{"num_hidden_layers": 13, "hidden_size": 128, "num_attention_heads": 4, "num_key_value_heads": 2, "head_dim": 32, "intermediate_size": 320, "vocab_size": 8192, "hidden_act": "swiglu", "norm": "rmsnorm", "norm_place": "pre", "norm_eps": 1e-05, "positions": "rope", "rope_theta": 10000.0, "rope_fraction": 1.0, "qk_norm": false, "attn_scale": 0.177, "bias": "qkv", "tie_word_embeddings": false, "parallel_block": false, "init": "normal", "init_std_qkv": 0.0381, "init_std_o": 0.00747, "init_std_up": 0.0381, "init_std_down": 0.00472, "optimizer": "soap_variant", "learning_rate": 0.0132, "lr_mult_up": 0.917, "beta1": 0.95, "beta2": 0.95, "lr_head": 0.0149, "max_grad_norm": 0.5, "warmup_steps": 200, "schedule": "wsd", "decay_fraction": 0.809, "decay_shape": "linear", "final_lr_fraction": 0.1, "batch_tokens": [32768, 65536], "max_seq_len": 256, "doc_mask": true, "train_tokens": 148500000, "max_steps": 3218, "dataset": "wikipedia_en"}
Each number is 500 + 50 x the weight over its row's rms, rounded and kept within 0 to 999. Layers, rows and columns count from 0. Numbers have three digits each. The size before them is the row's rms in percent of the matrix's.

# gate: layer 7 MLP gate, 320x128, rms 0.264, rows 86-152, columns 0-63
# up: layer 7 MLP up, 320x128, rms 0.255, rows 86-152, columns 0-63
# down: layer 7 MLP down (transposed), 320x128, rms 0.273, rows 86-151, columns 0-63
gate86 092:555467533504526543534468432508425517537556525442458593466359429555470559545534572446478528383453453481533494551443532480510417471509420454472589442479499435457515476461477595488460419452424505
up86 094:443496444503491504397477498571422570472493504461535537501438557453446488526549493499540560375475470408485442471510548542546408445492536551531471607459483453535458498547466547461389557385489498
down86 101:612473514481632527591459466524428451516458484496520540541451482496528514429522476590550561477453518538529534459421537513521633521531379484512442468502524526430552453399527550495499473541586470
gate87 105:445530462482471512421470559470541550478490540530469502572542428564547520536483492494507520537515487494520492519522478430474604560539441545486495467437502469509516527488443522553470539417560640
up87 100:461511513481404557492443502484534494424476549559482416477545529451572481527479459447452533549467472455536436488523448496455468498496496413530531515426465468461558502518553416546458524436438547
down87 101:532539484497476507546546499534499438590478444446517498495478523536536514528497524514553565472564485489514556528470492538507529492450438534573505582447517572393551383427522485440513441520384510
gate88 092:512515457486561470384431549502463475613471553503473452488510524470428553521476419604472559448573551579527575513432470461449439535486434539501578455511523460513559455459562458509567491438453496
up88 097:580531458398509444471491424478574542446470497423423503515516471487533540534487498433460576454531571482623600561420514468497393473456471489488602510509552451478483501633404513506493491514504428
down88 078:469485389586563550557497492519493542496612464437580522483550475496566529590531446525425492496469468512471473479514530479573539401516563499536528553516386567444465393489478448531453413538543494
gate89 098:540537530436543573522425494612487566500538539443515521487530513523522582459630548447436534501622592472530498553553363543485536491531490520387504428546547495508475492456472523499547513548535516
up89 098:573550500473502537468530543452455483500509466526394575395447466535524516585452412518412448534495545502507487495437385490536458514600469566532489499537432567465584569467485467450515409481522465
down89 099:478533493546450507512537530577491487524448476551495508561503435552550496387488524418464494487440547487492663577577459536495544458470445583468479523481527513492504403536495582505492544449542509
gate90 099:500553574501505528472459471513529423456456452556616441515568489532488510531701543536516581532631479497536520559497473507439510541511522536536544502505446488537492555542512443570476510519532453
up90 094:563569451516544470498504524514402595479540434390491515459509524538545481460454592474414457554481608492473415544477519467449516510438496514486593492485457577540468452538547579480574513457535538
down90 085:437540520552558600547458543505550494581548586558510524459524497528522569509443413518471526540509545520452522479518384437523525522415520451473476587580384471528500511617522442499453434478557492
gate91 095:446555464564523484482543524453463497550596555566575543447508447531539444514608524448478510506449499365530487477522538586542414560579508447566486487498479504551512456540541434435547461466546581
up91 102:518451572431513490500563419410545496510548500501494536476614567524478484483441445451482552465449571491423558460496526528601539535446511516527538517493463581487521420537408548411424448441398347
down91 104:520517430463546576468444493531462502449533515453467542570607550469445536530451457535462434501383508491436518531500469541539593556471455434542556612436545536527454431494494447467515467536532450
gate92 099:581439523450439494512526457525495392484504460457509510505534500510486530499567518479486382510429524476491484467488441529580483463454601523447534479492449435439480493468494472513450467530526462
up92 100:518551483487418505489484504609493576477490451537547512485523578521549463567542403487530522604449495548411585596532574510355481484508497505559426431533453501392440541543437466506441536409541480
down92 104:537485462585467596439495505449443479515489508573482529637479429442478516561438510562382453508547539533514464436515539461473449447544468456448411470472589528522433563485538469546547444575511565
gate93 130:497496574592561511618479519432510456565494545538376527439541501496561496500461525489520438498534459575458469480527445648449572582482554450489544561516542490489529455465532566505496470558544439
up93 111:495394577453476542442457422457593507552438588532516519520570437461517516582490478522489552565530556442493501455535460388525501421495533399565584554448567458502457545475504523496508556463479533
down93 112:522502508553546495492558504503509528486498465504437488509450583478459512512460460519545513514533458599464461538543485508510544490412406496487609518443546399515570484545472418499568516524579532
gate94 106:515393592532571596407556504548545531435490533508488476547479429525441460445483414387517440440451470469418492510514546579502541588462490387452479503500537461418550465385402511470495421408504497
up94 096:477441509552500514465497472581548584376491475535544512567582445491469467410438576477525387488490487478463536514541522515442401597539527576458451537515552497471507434553476400437529493512473499
down94 102:549494461537461549526431561512454588592468499519441560471473566523522495464527531553544492442511383662607416501537483441526513485424437503394519481540496445598458464443491495504528444525534511
gate95 099:526543583486448597537538506499520562533439594505426547534475567507535475483464513487529542557447495494480491579425491442608459502467447517452456499466552449394447552486509540510476434567467509
up95 091:524472508550408488615566574578543489505401480535487513621545423447445488391517447466574555494514515498575408434456591453515442529418431473495402543581552490545460580449472476560518516510440492
down95 096:444552476504493470527447470476547517501504523425539498528508525492445448492418472614434442534441437550433602460495543479500555396511550542456576510559467553543556426572478525549450493520509475
gate96 103:502517516581490494526544502515544579407461486419519493496456552469503513545510359480598482470482504435495532469474544412544411516525440540429492590463467366521486430490527638431482530488420475
up96 109:556467431545560459407415556445428474482519527485456459516542434541527503508499632550602488443541508472558487496456483536546480509512535464422438555461486411580466472520412512604505515540483511
down96 107:493446549432581500556611437591524506537564497546456577522530467479565559498511487489549562500454514518544510534535469532445516480537413441577524535548544500440522537536525410441463498407614527
gate97 100:532526498605485483411584491493557553514510499394513591546565572534496532489507601552568499522524530526409540497503504439466510548468454507564629639526503424559476508469513523435577551577473485
up97 101:470437547530504431529480497519431525442540599465512478490483475511410562524475497588459518494505408487606562540439498517602515405465353478573452490479509592550510468521487423382484496416569530
down97 104:556496489519472489549536478426505453478544540427468486521416469456500403544422436555432429472508535476526473423453493526468459411535455535632483516528470535594457499558518521453604518442477553
gate98 100:591565488449548463578546583501509475437503580379516477514451508412490423466574550630390518540531523541461401531500531461530600453497482454509540488417509523412477528483492548543548517449460466
up98 100:513454520548573575447476439469486505597577490473457511507558481498384488476555494533448488540556567567465509457548552441505592511613491469491467617514477527486518480564561510551521507459457416
down98 105:599472436434486450553452471542465590534472515446472437552492431462530484486442453489458474575432446502437488427500529512556429452456515539543435390498619484441519432433604523476516498530483608
gate99 091:446486576501412508402480564451528483512476497491460517460406502485536512541450491381486443501511454484589457545636507504473524524464456571504475565497581483516465511548596553519445484471524522
up99 099:500450586451497534572452481497531402434514529564458552444482531502466505519474566500531569472489546529482538514488582565543435459439512463624538448451518549600424535461528426492421498533423531
down99 083:541534583382481566485528525569496511559386518506372460547517433584424485492482506482637559536498474476461578517469531471504516575404480501472559458453583397372493587403529496474550497447496524
gate100 100:518532583510484598486419489448469439477538553487432495470390398496444471599556481508514584440545427546562428477608500524446465571557517506459488500465429515540404519423520507613565507554446523
up100 110:400517508501542469419492476514568479523463427469507464487524547459486466594501439460508554651491499459426477558505363476572465501487461617630556496460464462478462597448457564474491482554485528
down100 112:540578559515552480519466494507517445499380560520485508518431605392460504570518496444618483578542494525540491422550497495511564447528441512546533412499529527507447489424544475536570529453491478
gate101 107:415458555561530510625579530467471481517542539527470436552466441566524419547505455506565567448597557451460511498426409516520507469566518393426525500546533599534485507573508534569493469553581581
up101 108:457517554563489586464456489489537574610506614502414531499561454521516480634441487480421470466456509488463494502493556532519453541608453470500538475539538422423490517491519585451547361458607524
down101 112:422462535509550509480537547524483477452460462514456432392577391573570571572514474431536519482466534509468526413394498593480471520555572458482506459530360483499528440487570551460544464492554456
gate102 111:491531544451475626432508491524492427475517453499507528422448489390523524451369476467437496498570531471538443524408489499382558537523437476572485593543482451502525566499533457480544562510586603
up102 094:380423473529472624458459579555482494465533493383556496510464575538444481517511590567458540501543554440531466448445499555437448457499473408534518494470479424478484501487503504446494598512537512
down102 104:529495446495432451486458509491570575513457513552535434411483474488642597546475513436516436569427466389461530488438576554549472542489532455600479418540404506466449536515501441554395502583446499
gate103 101:558544553555498450488505500561453605468486494556531465536420551529520458407500445612544540365470539496437495525519502389443422529559567561469566462518514459495457426471507614464497582591559559
up103 108:468454416485540421513543417507394434491457499454540512419450479546561528623521441495516546498557467369445496531492526496509542464552465516525449446600379546511502440444534487377501503454462449
down103 107:626552455408618493624506473414459575509457524460586517556438546488518497510456527511491417518501481445471464522466536531470499540481539531516430440555569471446420504516508637444507508439493521
gate104 089:512523479479593464533496536499449522505522549616532443418536492451427483493526469446476465449462457432463435485483498381586512465554551390511518506505459513523540473565395480561523467396516394
up104 091:494464550588542576452537520528556576477581551429574465451570501547497481551523510460596451503524468570536506502493508421471527484464450407432451522551379506515537425436502543444578486483446481
down104 085:522456611521522488486482520528557442520427561567483512460486536508414519575555412455608514501528449507552556493484481465564552624472520549468516505491581502528499499420589548521518542414468453
gate105 112:551504555500508510487548378628570535504509559486566570502374453553597462446539544434521477488503552472488516532477551585481534597497479548484603409565483541444495509468441482511475436578518416
up105 104:448469487607600448463571418600480502555490470530573501457537531502491462483451481550496512483448478465476429500483520564586362539546567485522574486517498560460502435481566515403412453430467513
down105 108:521491527540457532494566524484502598515482603470516439558560402560519504466465502502425435522660540525598541512507502504514480426451469592513410423544500454412522525581539517608579559524556460
gate106 125:492466435543561560444435487602472498429625536442457446548533380420546403535503522476534520533470516511491488548470515510571527517507575505497554462465460569424474488471534545535486465551389514
up106 115:526512440472526521436489534558520514454383398529514516551482530584615526433484538455509521455461503514387479464455485517451485517402509441395535450532521432466448465409499463490550544545506497
down106 112:541533499428477489558520501442543521500519576449420459535456549478509414474566558452495395473495385464489601491491461543551573499542518463457492519539509458484496592457443573473522431408495438
gate107 089:485573503482427517429500519538464506528577447441446489557518487542578510529558543470570533465458436475511598578551512509341496502497543562502474491437541486396479461552425512480448436403498509
up107 090:464514506581491557565491443374561448459441461471522541510482380585456488447445516539583528501493529531573536492559507498482501516499556473443453439564566486554477462518495574417544400485483450
down107 105:538523469443442461499490613533525526545467544526422541509443558525527513529399484524554437536590475523478438456424484502546484409535466534618573476474436586466599602425525505546516522482626510
gate108 097:515498551478483537455545408518415516439559465506455460420586503508516461520525493464539517498425465558553444451527547571532417472405494475579608536491405411529499470493475527485596531469467456
up108 092:452446528570486583473475411569519571475411520476518543499527517498460474555498464513586524573483530528498565443437508558488420500454472530515490460525543481503493488554495591487507432588387489
down108 098:458428531509431532477520431488480551551407507550525501582501476510508488475600424437498521516513451444487530504498424443541490472535389511548493492475529520601507510560503505503509468451433558
gate109 091:510525636558463535445427535470538535565491509425428449459487456520579559473540541485453419574525542398513486480549611469560544565468465538514522532514431498565345536517444480538508553473488458
up109 099:526433507638464635503551422476565532540450548460505484461517477474532455551433533520436465468414505502457548518502469552474473494622544462463559518471521508542554504438509511489478560491552571
down109 092:528513478464539432519481464555452457437612561466568597592563506560476464492506533548428532441458514575515399566534501506494451503483524454512455442532461543471579526499427520458612479563532498
gate110 092:479486528527404455502530539586455553480580513494470559539499459530472514536460528506593475568449452483498495473525529469379516525437564460475615385464500586447547526539519496547523512495394546
up110 091:549471483464443483480471520397461444446392480511528503484546530543542502496577478541432477480618620500487583553548537444504438507464547528460581468435533559528524476541482471543488585463466596
down110 102:505558526608444469508518476523532459467408460515501428439495465500468441559503429456578561503456466408427519518430526532575492566485500452574536554484456414427473525537478460470516549539485547
gate111 096:554473509435524494450544547569492510441500431427445435528456513494492577444550372518515501454459525503451455521534490408485491518504545410366568566505500563467440493558607470433546488476552495
up111 097:507514411370476493491519489469516428596499600446479498444568454520423491581554490495536440483469516536466483557464498425511449502456506525479456507467365563461500560454459519540491531452492578
down111 092:516509526499513461492471510515473443446524566537459522466549583484535536532486514588535435418396475451462509504522370499472439423463489470511538488618474550499495416452513399553502460508477531
gate112 110:438549538493472512529458558468533514480490534424439437525497401388462483495538495533563500518560437459435528626478536565486456493466523477635424465495483510399537522503507469532548393535518606
up112 095:541453512558510490477541582513488608452525480543493495597504510537466447527488439469557539587443471488437437478489434562496434483504495477469523515489533477412548490481471493489493435548524434
down112 102:563466472451478595566504441455424513488546511544452422341416490535417527609603577456506487424547418532538484454548470522432544537468523513500579506452527442567576456587459581584524439495470497
gate113 089:507548485434471491540562585417464551478495505541552530552456515554452503559464574434520557472488469470481493447495537409539450530492509545468589566494434483458545471487529508483447479494473480
up113 103:440505572470536520449494523510614481567472556513457533565494486371514496493531452526450475531543541561481453458560464543566534493521487596481539475453587533455533515516474430401437461548508556
down113 085:513502519524536514509466601589468503394561516474427481504490507469455455461473443526372469415458468418518442463528500534488484442473493465517544464471482565534477408612482482479483474618519534
gate114 099:488508535496432506445474442417517454463558524467461537450529591529562586470454486439430446540598471532534586585481527541494527440512570439502569497437476500448482552481477526492575487577500590
up114 097:385537461461526510481490433394457538519546421530535491461409414519414569532517489401451463523425388529473511471558536447466556433482474513431475567500449497495514521460503515569532424451434542
down114 094:525499477563509455551439463611554509501513591474500468376377483437516551512583504582484480527508415482536520475469427546450526387530476500420511507450517457552463569509463507486564521562435442
gate115 097:546487433567436471508467560516454461451417448500556447497441472544520555384430421513580470422477495438400499528486469510485470518447556528465464541519467511494522424454518452506532509515514432
up115 090:388511577553509487459469575534521530424426589434472569541454558439528563495508565559487484531442430561512517461476462484622491488472406407545510585537579494518498379495479486468532444450440424
down115 086:486563611546439462509500558541492475499472464452515490502460454524529473551544405576555606506575560479465583453519507485452469519500478485554504556466538507479425577543454605578440548507437449
gate116 085:576469496472429570421495573529523597452469477516459558523458473540472454489504542455534592425449552446525451466509601476407537518423531466491553458474484487415547448476554596461491551482471553
up116 086:540564514502463412504474444438448476431610449481499455473526373489608580532522432502573439541525477515535474506433461489543464524520567507454444515433529464519515498529496507428539458601414532
down116 093:455411577551492458499479443618504417510558481516474502410483478479498506545485535503387475540539419540434535425501418484424475524517494514513521547571494537439338445567415461450514542547555525
gate117 101:470530621473544513571464407476535464494476430501462551585501510601498513515528402496608471651467498430431447496519626479429565465508429479519535541543520486478605528420493536482491545489434493
up117 101:499526538513423511423538545530542488550557487526476522535472528584598453459590551459616489519528532556496551490511416611547437547456583402369393441494496484469463534522600465474552492599441521
down117 094:544519450546505491467518512530527505473536466469582456538507453445562403508439507524473488455582512517542411614473488484533473521477564530513464553569523595531456457442498477587468475501646455
gate118 091:425539569575499522466574437445537421548480479480447539510520528531495555483581539467609453487469404542576468515552521427502526480416462355439462425443547525464505564479597487405439530448474487
up118 098:513628484509437572492520525458505530427544468458594470499477498507498467491483519501592509498531557489482364452493492432511574470495457512536488562486502469437477542461545486552519438543477512
down118 085:565524473543443505500462494562492502433595420499520477538475603495553455398486562457454426540360555465516490502469530536526547422539502472564464550524428610489461379530436550639546447533476463
gate119 103:485545497457452561587471413409449551508492460380462522447496573471585484484521555468411467484547526494498554558480596459492557508499549541465470408488466443573508655449500502488456460513523510
up119 095:557499435519452504475457539488426515553533445435537494442480473512425542498483459539468539388551422477540642517437609512493526522574487531573542501454584450567451517522469499508535439572559455
down119 105:510499446486393532526600499475590439538493583483560490520590472588489619537501599438529527611541462546472472591448536430510476490457526569518519427533538493418521492504561436475530503568489503
gate120 096:577612460544531524592529514509548498454560444487451425493479492599546475544608451532471452580585488510457547473450491425430489538496464484495471529461456417483569515361466524570473447536489478
up120 107:435493501594546482500495585532489484468487380542539530281456513446600554587509506485475532527387580598521522478465530467484471545548488523401590465429511499503485633374512457583523468496476486
down120 110:509484465488469553506488489436383542471444497508494512631498470443463484471491461524399517586518532458485406597493507516474548495417465535437527539544557507512542522609476519508462576556430397
gate121 089:474410532472528424419568505534520496535389465471391523473497449500551476454443509456505559457591477401433465506457445515423595537478433520433492400509563482441513518517550524581493530440461482
up121 093:550529536433493523403438531512517408552488484511438503508406437617510427449439439382445508482450452435535513448426497541432624488563483502456461438472498470446500474487446519523546560436471398
down121 101:461408423433543455500469484539445565461564427445480435424493502521497501643526583491589501561501507487506487430540550443501369485493582524444501420476495597529445511571537502453494510467429569
gate122 095:492494475435504511522516468527531486491505496512539469453476515593541541488428470504388537519579479551448547537516546587512530507477510465492474468597520637444520537436412458448477444527521470
up122 093:488507539459550510430501500463533467575490522461493479488512440544482545522590492472403394526547535525513354477509514471495464414527498572428504522450491498492533451534535594487441463528492438
down122 095:440477469514565470514534488514574555498531468646494545499532487504565413449458529475484534533499534503406462472581512494588353532586451502461435551531492469514446501538432553518469448504492499
gate123 095:547511480456516503454497509528509427521544447416440475522423469465609522458489405564483469498485544492504532614433520565474477467544440498417537501369472602493521488418499461505521465571450454
up123 100:564425492564494553463412465474509522541541608437471561501560498578391559542445508451552483482476501485562546541463506458509442463485538505518600525584444496450497487565453436459505577370447538
down123 089:481568536586444444498548539559426494484561456507477537505473506511609462531464491462357516489493503510500474534468533546513527500435398454446505525525453526415401488485507474492474533535520505
gate124 090:474407530522494632452517460465494568534494507496482469481480473507432473457501475509468539546485469432567443490458548513506633573555429539497450580542453452494521528578474539497534480487444560
up124 089:535517584473529569441504576492526501575458522538471450478560515497540451535501455600417500570609527497364541489493458595585475481454550517391551459440490541481430607460524508468480443529483518
down124 103:572449541470437511468530510456482413534530477542494513604557502428549429558538570505452477547413453456514480516527484526536381527448565490467472532503526557472548480487563509440599461537560449
gate125 128:554531540445532469459443493480507427553481501561615437435558547540482433496548441624509495528516542571472467593510435529543485488490428474487444512461421532486455503610437488527556541454471473
up125 109:509454488455506485444420428432642483628527492573495467487613542414505553548580501548485586526442484492496493526474502420481531505493473489546486458481495528512566545602500510531598512466475465
down125 113:553603562440536496542507585614549464502492546445469535505417510521421404503505518559542601523496444509534487323467542510436518502532469541494414434364468489492435474452485479567560508522500520
gate126 089:492579572475464434406579443383454508503453461487401530500571485410605558413432497523445474464625453448456534551500487516551554525456533499477567451444565483575535497546458478405567487490475447
up126 096:547499506493551493560545544467517541490465472424506567521487493498484520468520502448524488531575553478577437528489497388462491564524427416416511494540493460543546527490498367635583408576509447
down126 101:439540533592462514475413450514512512467503423526547529627594524436535534468519460553448522460519447492454552490538524562472556476473504526460473532580597476564461480500550570379498554601536549
gate127 102:504624512540394546494562475528557561519459542454485496535506479515467442576422534414450537464503418444547436492518481422432531477473478458523619460525479482426564540431460501462481552508470439
up127 093:505487476569584466535512494434405463628576543585560529479560461570396499462600418461485503536522435522538523488526472535527555449537498507485462456472389557373561518463523468487453430384455560
down127 101:392527560466506476452555458498500584412520462549522526494473434572517412578563505471545523471498489468479457526408498595534456530447440406513506403488462415419550440532614526490444569414498446
gate128 097:548505553428512420480461508467539356592588481619471437451545472480503568540556431486457487564562500507422458638453588448613520531498502462424535630519529500404480478441481581430545470460508461
up128 089:565451500442448548422394503538619482482464555521422459551471452431460415557565511368506482447529436526536363494398509504509511532501488509498517479457437490461443426480521519588539548522487523
down128 095:540450546416495356487497587482477459492546557438608488542540412545499477582551446566512453568551438388472566453523575481516500536537461524522473493509371521447475462437493468354543477459509405
gate129 094:517466551483467509587522448514471509521526444401464462552505618550459490530526509538418580513527542494352549512529471495582503511417536459508515523555506544620406589506454556409523490440437529
up129 100:548502519573514421479503441466487511427454515403415462562526540514493587534524554489581533554385508515463520514534458559536538523607441455573527468467442519498479622445510446452518529581558474
down129 093:512468467488404542574471591526412509533587470440538453511557558463605453562480454561448483460508481598587438454508467464612401510431539485443533522521456530456448507567457516582434530480485561
gate130 087:489505545574504472628622471511528551447430466567484535570566509513457540533553431535553558462493487530555577467446436388548514548438511468495457569525557495571537505499556413539467461539486464
up130 088:597499532471522489478406448499546439568560437495534512470440462490523415509457445470403417493460537510572458564542469506430639512528626496513488505629568518505473423559428464471564504573545514
down130 094:436479508419504499473526591464402475520486532505526393470512574563450533535554524480514591473453577513540441519560492487502439456532520495519418498471453425467514554485491578437507513401468518
gate131 096:523397521472553495456558423512502576425470455448459436551429457578505472531491505418499456521485524435548467497576474482479484530509448449448509602551426400427518469487417463586612588482553602
up131 099:559434502511541452447485574495482535553471546459463424495482458556464382549519535519595544523497474488462487504422500508503473548476538540558554555498423497516379460531545496606499531452524508
down131 104:452444502534522560548471478529479490470544563527488491497488561518463521571485519589430445450519484523565558503524562602429474522489389577418497524488559508532442477519497578632562522515490612
gate132 114:577578487525513493479477506477518530530419526504616518510483506399445548621523443405442517479494593438423466556499549580484478497515504484533484430537459570453470536514623515510480507517455418
up132 102:491537561510423471516526562493453526466535588498546456464584491543543513395456539575541451469369481501555502531515504436429457439513397534533563459515483510589478509562512504366480509509431531
down132 108:517479605521448460502494451433504401483502467501432436470533482497564457558508423497503473495538536420462492529558478458484509623509432475474437406485469537591437533555505498487513512431551395
gate133 102:538477528585528552540523517529537433495429486519446592555476416577459509461538471523488402464529450544560495571540573443521424522441457462539460468429459513526428463500413468475409538542505592
up133 097:489492542543501507485413542417597530471527541443434564438505402505514393475452488586501554468502433533547530412405557404419426428485487491487463450520506474486640471518505460437487527573538501
down133 103:486589555468496476604467541489479442600568529443415511459531416511412459456525457462436537545618375460553449416447518510514475610435539554482503581471480434491531530488536584573434533467454490
gate134 094:437482567528516416514523482549495388487528494555471547493597556629460487552457542522552504472542473458533484425366496473504481479457577518561423443489538465530603515440466573546520447461463461
up134 101:545483603479458458522498496466494469504474476477486577493515454456483525495465489502560451562570530388478499499552497494508497523578587465534523446493403483507581527512436485516502508566541554
down134 088:466486542444498494494478547601552475506491412506453498432545478544437440472519548390654519476546476460615535539558455464569508592561486479522469466581584469461488549451393471412482551482541499
gate135 112:458480515537542359542481506459530549501449571573489470466440455460533530549490555510537534513485488542512580565467520565564519538496542479633518467543516547537447590468436455526530445489443449
up135 104:469560532463528458390469460538486500597520520501587469508381462528505575492433510487408544430496581533539454507487466526510521546504639488491551476613427574455460499464470487489481617609510543
down135 100:403527540301506468508476393546517417503506563503430566486493445498500484554545462493455419546404513482497555467504575559542577631452503533513514417533488457510425536554551419522473457579451467
gate136 111:417472501556554513550528570556484456543439562412513517517527529477536603498525469575458507541515555452532479637413466569510543521520546564596501443586462500504530553572503576507411438475568523
up136 108:509574510537535535517555571414415513460491520489595448455477496459429480458522595524504485466530436527552494522453548537503497539502452490514526533514410563503522481464545611555428457595500508
down136 108:477462472465481512540433467427456460534499501537587473472483465465491421466479532422461504568516457533463514517478526586463505497481452493441570584521547616563622459410436644546513571507465545
gate137 132:521475568584516458587541484493555393542496497519457604426500511466458421481503421500525502554524442442456562539522554388610401578412415492468499532428453495462514544488450608528498447560556560
up137 121:443561503532512526533457490541515451434562565433473482551445345484476446536580455479559501460434504469533563505399499453507443491521526569555507450536520513520505541532451422424547444511531549
down137 109:544438484537573442581500563512539469523579511485455454427476448461429470403608464498525513516559426442512534409448443462511580489509516478498511520455344565516475525517479511564628525414451497
gate138 109:517561489616565491537507479465559595417436493553560458581470536485484400454582508545485402478484511458529492556510572480523494388501487581437520570433503522489549472562553460471461482520449581
up138 107:485566610420525552473462525472522489516490591511507419440469527466531426525414401485545458532527495505523388473527459444562539495454494528540501452501505591454378493472479446490491449487489568
down138 102:522482501459516557535548493561475568581484432454525514468445498533468462522467432510481476532504483532475508495570528547496399470531593504525551568556610482458508457468531557411520519459557540
gate139 080:438514508418543521502470453559493502485580507489487507495493554533433490572385551535552567564518529486449666530411460545498559478573490437451580579447469482530517600491568562504551498569425486
up139 091:562534536591608522543546419434491472553512499530486482530457489507472459539444539499494557603425489491519513485579516448612500454614478566554406484538467431481551505467461529546496537567434558
down139 093:522513498484518578494586493531472484503466503597510481543502507525505578530501503525563529513506568500484440572442421466510477588439494518494599447483536457535414578575569475503506480590473436
gate140 091:462468512501496526473520531509467431489467447538502470541365435586482569415489399487511459462480475483526534568510582452477509569491491462428448458449505482554573545459510496581543499489542569
up140 098:486621538590520548499454455477504453539554502433528453472612523444542439511462505493548512548527530473466437454514566515502522471523587424533476420509502557467424510436500516561544576531493472
down140 095:469583455595408494481554552422494534459482425545616553503433544417505469538474523453296509510531506582471481456473469557475421501608458472532520458517514443465448451536485506496507467519484494
gate141 093:466579607369539474502554492484474498489446568540612537452599505505478450525577468550431549458451608571544538536515461500492522425474493429500494498538583447476535489453574494503499510507579455
up141 090:533472497476534610510482540520460477526486464611497496551562569467459496576414495540465456560446560529496463475533435476515585588566556456457545494481443507516390419419542515530554545471487590
down141 109:508511541457595520531472533389494618502505513444561521428577525508502434471603556456607494500474559571553460468451479517595515411557470474537384485556424546498549494555471466408507465524505377
gate142 086:396476587456506469475560489483551580427473568475557494500590548481513568532507569503513527547453456551564520458481541518433517598505447465540504549508517459581479420534469634379481436434518454
up142 098:540514481522480516533497454483460468536553367508585507444538466586421574552601401474536521428533518472429472514495544496454414519548522426510395448517409503476462506546410457533506504628523453
down142 076:517390522344504437473536539424525489539352515541442495568464521417442469494459508432720526533464476499495491518479443524421539499517482530569475456519617454466512469459487458494500484418499504
gate143 086:428580513485402495461546513426443495399495458422560564465438541555521481507433454492467509523535528429522499445426451459436476567517583458506547529561512566642535493595499446503389521464536525
up143 098:531484450370526564356555377565431489427464443433528487499504478475452490483433475511433471515502447530550455391538479542417566467517587437463515582456467529491419499491599513522527490403523413
down143 079:532539365580517543632383548518461595597559525451539524429469451475511510418445589522416481477534549553517504496488523476509476435497469414529474525569428543501564471554493505450439502515519476
gate144 083:461540544515491487440503460578517446527475451527421554400554502550583475577507418524553495457514424479536490499472524491471440474526534505481550450467495483494484517523586566525509474474449523
up144 107:548555470537516492574537514531452608480483620533548490528429464532399436472486463573483513515410567467442465589391515506468510520484447468489466544501407512586534544389397508522555505484475475
down144 111:508511562609472451434549461502490472472482564568520552701469534504539522523511467543388514491422523452498507590485543550455548586392479479475554495524546353494508546569561513496521548450489598
gate145 095:499535522461417483405512497520492439451457491519534408510517621543535423510495513499545574463412470493427414485593559467591411524500454370540496564507438557514482529447514497559435538461431424
up145 095:508435499515484447533389499554538499492440459526513435514501566514535330500522520331429496489442524419412579470568589549503397525471420463521427533510449438558423463507508536404518534535455510
down145 088:579479623473470487567498559484494496504391559459436506452465545521464514487528469583581517499504397583472502561483511510537589531509479536464522507490560575545521531556513451616611530518479531
gate146 093:496512463504491447530390532553472488477564499493503525439470441652475497491490563498491495509629493536532474526629510538432527491457532533437541568502440491441476508496473416466505501502405415
up146 092:495423411504480510496544440496481468425497535416479498506493466552420462470552579508326516492580494465526489538600421550527551481471474542470524599539436404461503510514455420433490597495486520
down146 090:553457508401508416495451432460443472457397487548483554597549555467534577574519490481515532510536440514477532505520464598418457505493565417466532411482587482513528541573533487482508512490462517
gate147 109:530475580556435562521640495523481553538437523550493510544398533515588575477553540488546499494489497499487530547499512515492473481492532463522525521624551469414410487483569469509441477489522517
up147 104:528495412571580560503558478494453508423489442512561597604492573487481564503497483512456449403585539443525426479526498495535520529557463471381521466550459529586469431454542484481459449583476478
down147 103:559517505601490562593505641437495491539517579482470508631382514495577484464522529495542498537493485459472565442517412537469468497492520460494491520535354505436466527565448476539514477509455557
gate148 120:524565490530493489605537508518512478509480459546496625491528504556487547449433548551470479469467514476550444527496480516471487515476534547450522521508513424516585646479517450469547436629490536
up148 118:477549537507505553483529555489533467502503444500529516510405524486477487495603608545472529496428464535492498497537510470456480480512549569558435534524481480557567452570558463482591538571566499
down148 110:503521424467472539456526499511553512555452417475533487487527576575535533507454520421526545527529502560530581532533517476474572461483506550464478542491569494476535560493480426469547544505561427
gate149 092:558483539335556447413618561444477536481500480483470486538438584516472520543418530487369488547564505492504417528513451579414533521548425552481470509475477451496478548532549432501482575455559506
up149 094:523504501477504487531477501471609403568491507497473510571496491365474501443442418530496513423613543553508568542513460589513546519541527519511462548426484384471493474373426529494582484540473544
down149 094:537436562412475463444520527456504428547445505517497460459438518418528510416568416466573552526515423489482504522452527487481484516503502579498525564431495520505499554431583454653460505501426586
gate150 092:410449520561472491452536376532496531666540418592546448464518567414465580526441541441525464464491516521457446606474503464384499495424570569417513564447394482512485480548504504491428508525474436
up150 090:640477450539391468524492485531514543452472607494490541463472412517447528469488583636436504523517472562536529505588444487500505540519466489431431573464551547530475479506522497442533555464547528
down150 095:538517545435485505367555506452496466439529435584523599484556458432491411437579463482426538532493494444536495500557591560567438461537378405454474485500519473507499440494450497531577465514472534
gate151 103:509419540425530573519513504547555486553451562551502480569498508514417516550472481449588516528444478505399534576486487540560490590409562479455475489441439504476536571484475508460582533509389566
up151 103:440441452471464519534574441467526478538552478505513520502493509539535477509469517558540479457565504374492564499471574550485543458424563501468485442405545476497438468436495493425411469439484544
down151 098:497524437449462432463453475500482570491526415462551594434497533513549531456538494508550423491538514509493555433517524484472532409467519477532513501506608518456523432532484491395461514538614509
gate152 092:493483578463529496505588571489534380440525496473455447482509475550532553482473453527513487474478439477500498465465451550549538555448469467500433588438499511567544575500576517559525522499494595
up152 100:476505489552515479427529524529430540505512528536567539541450635456455529487547541476504498479546533545504417524536546499458449434449472516600555464607480446470568442511541528465502427554540513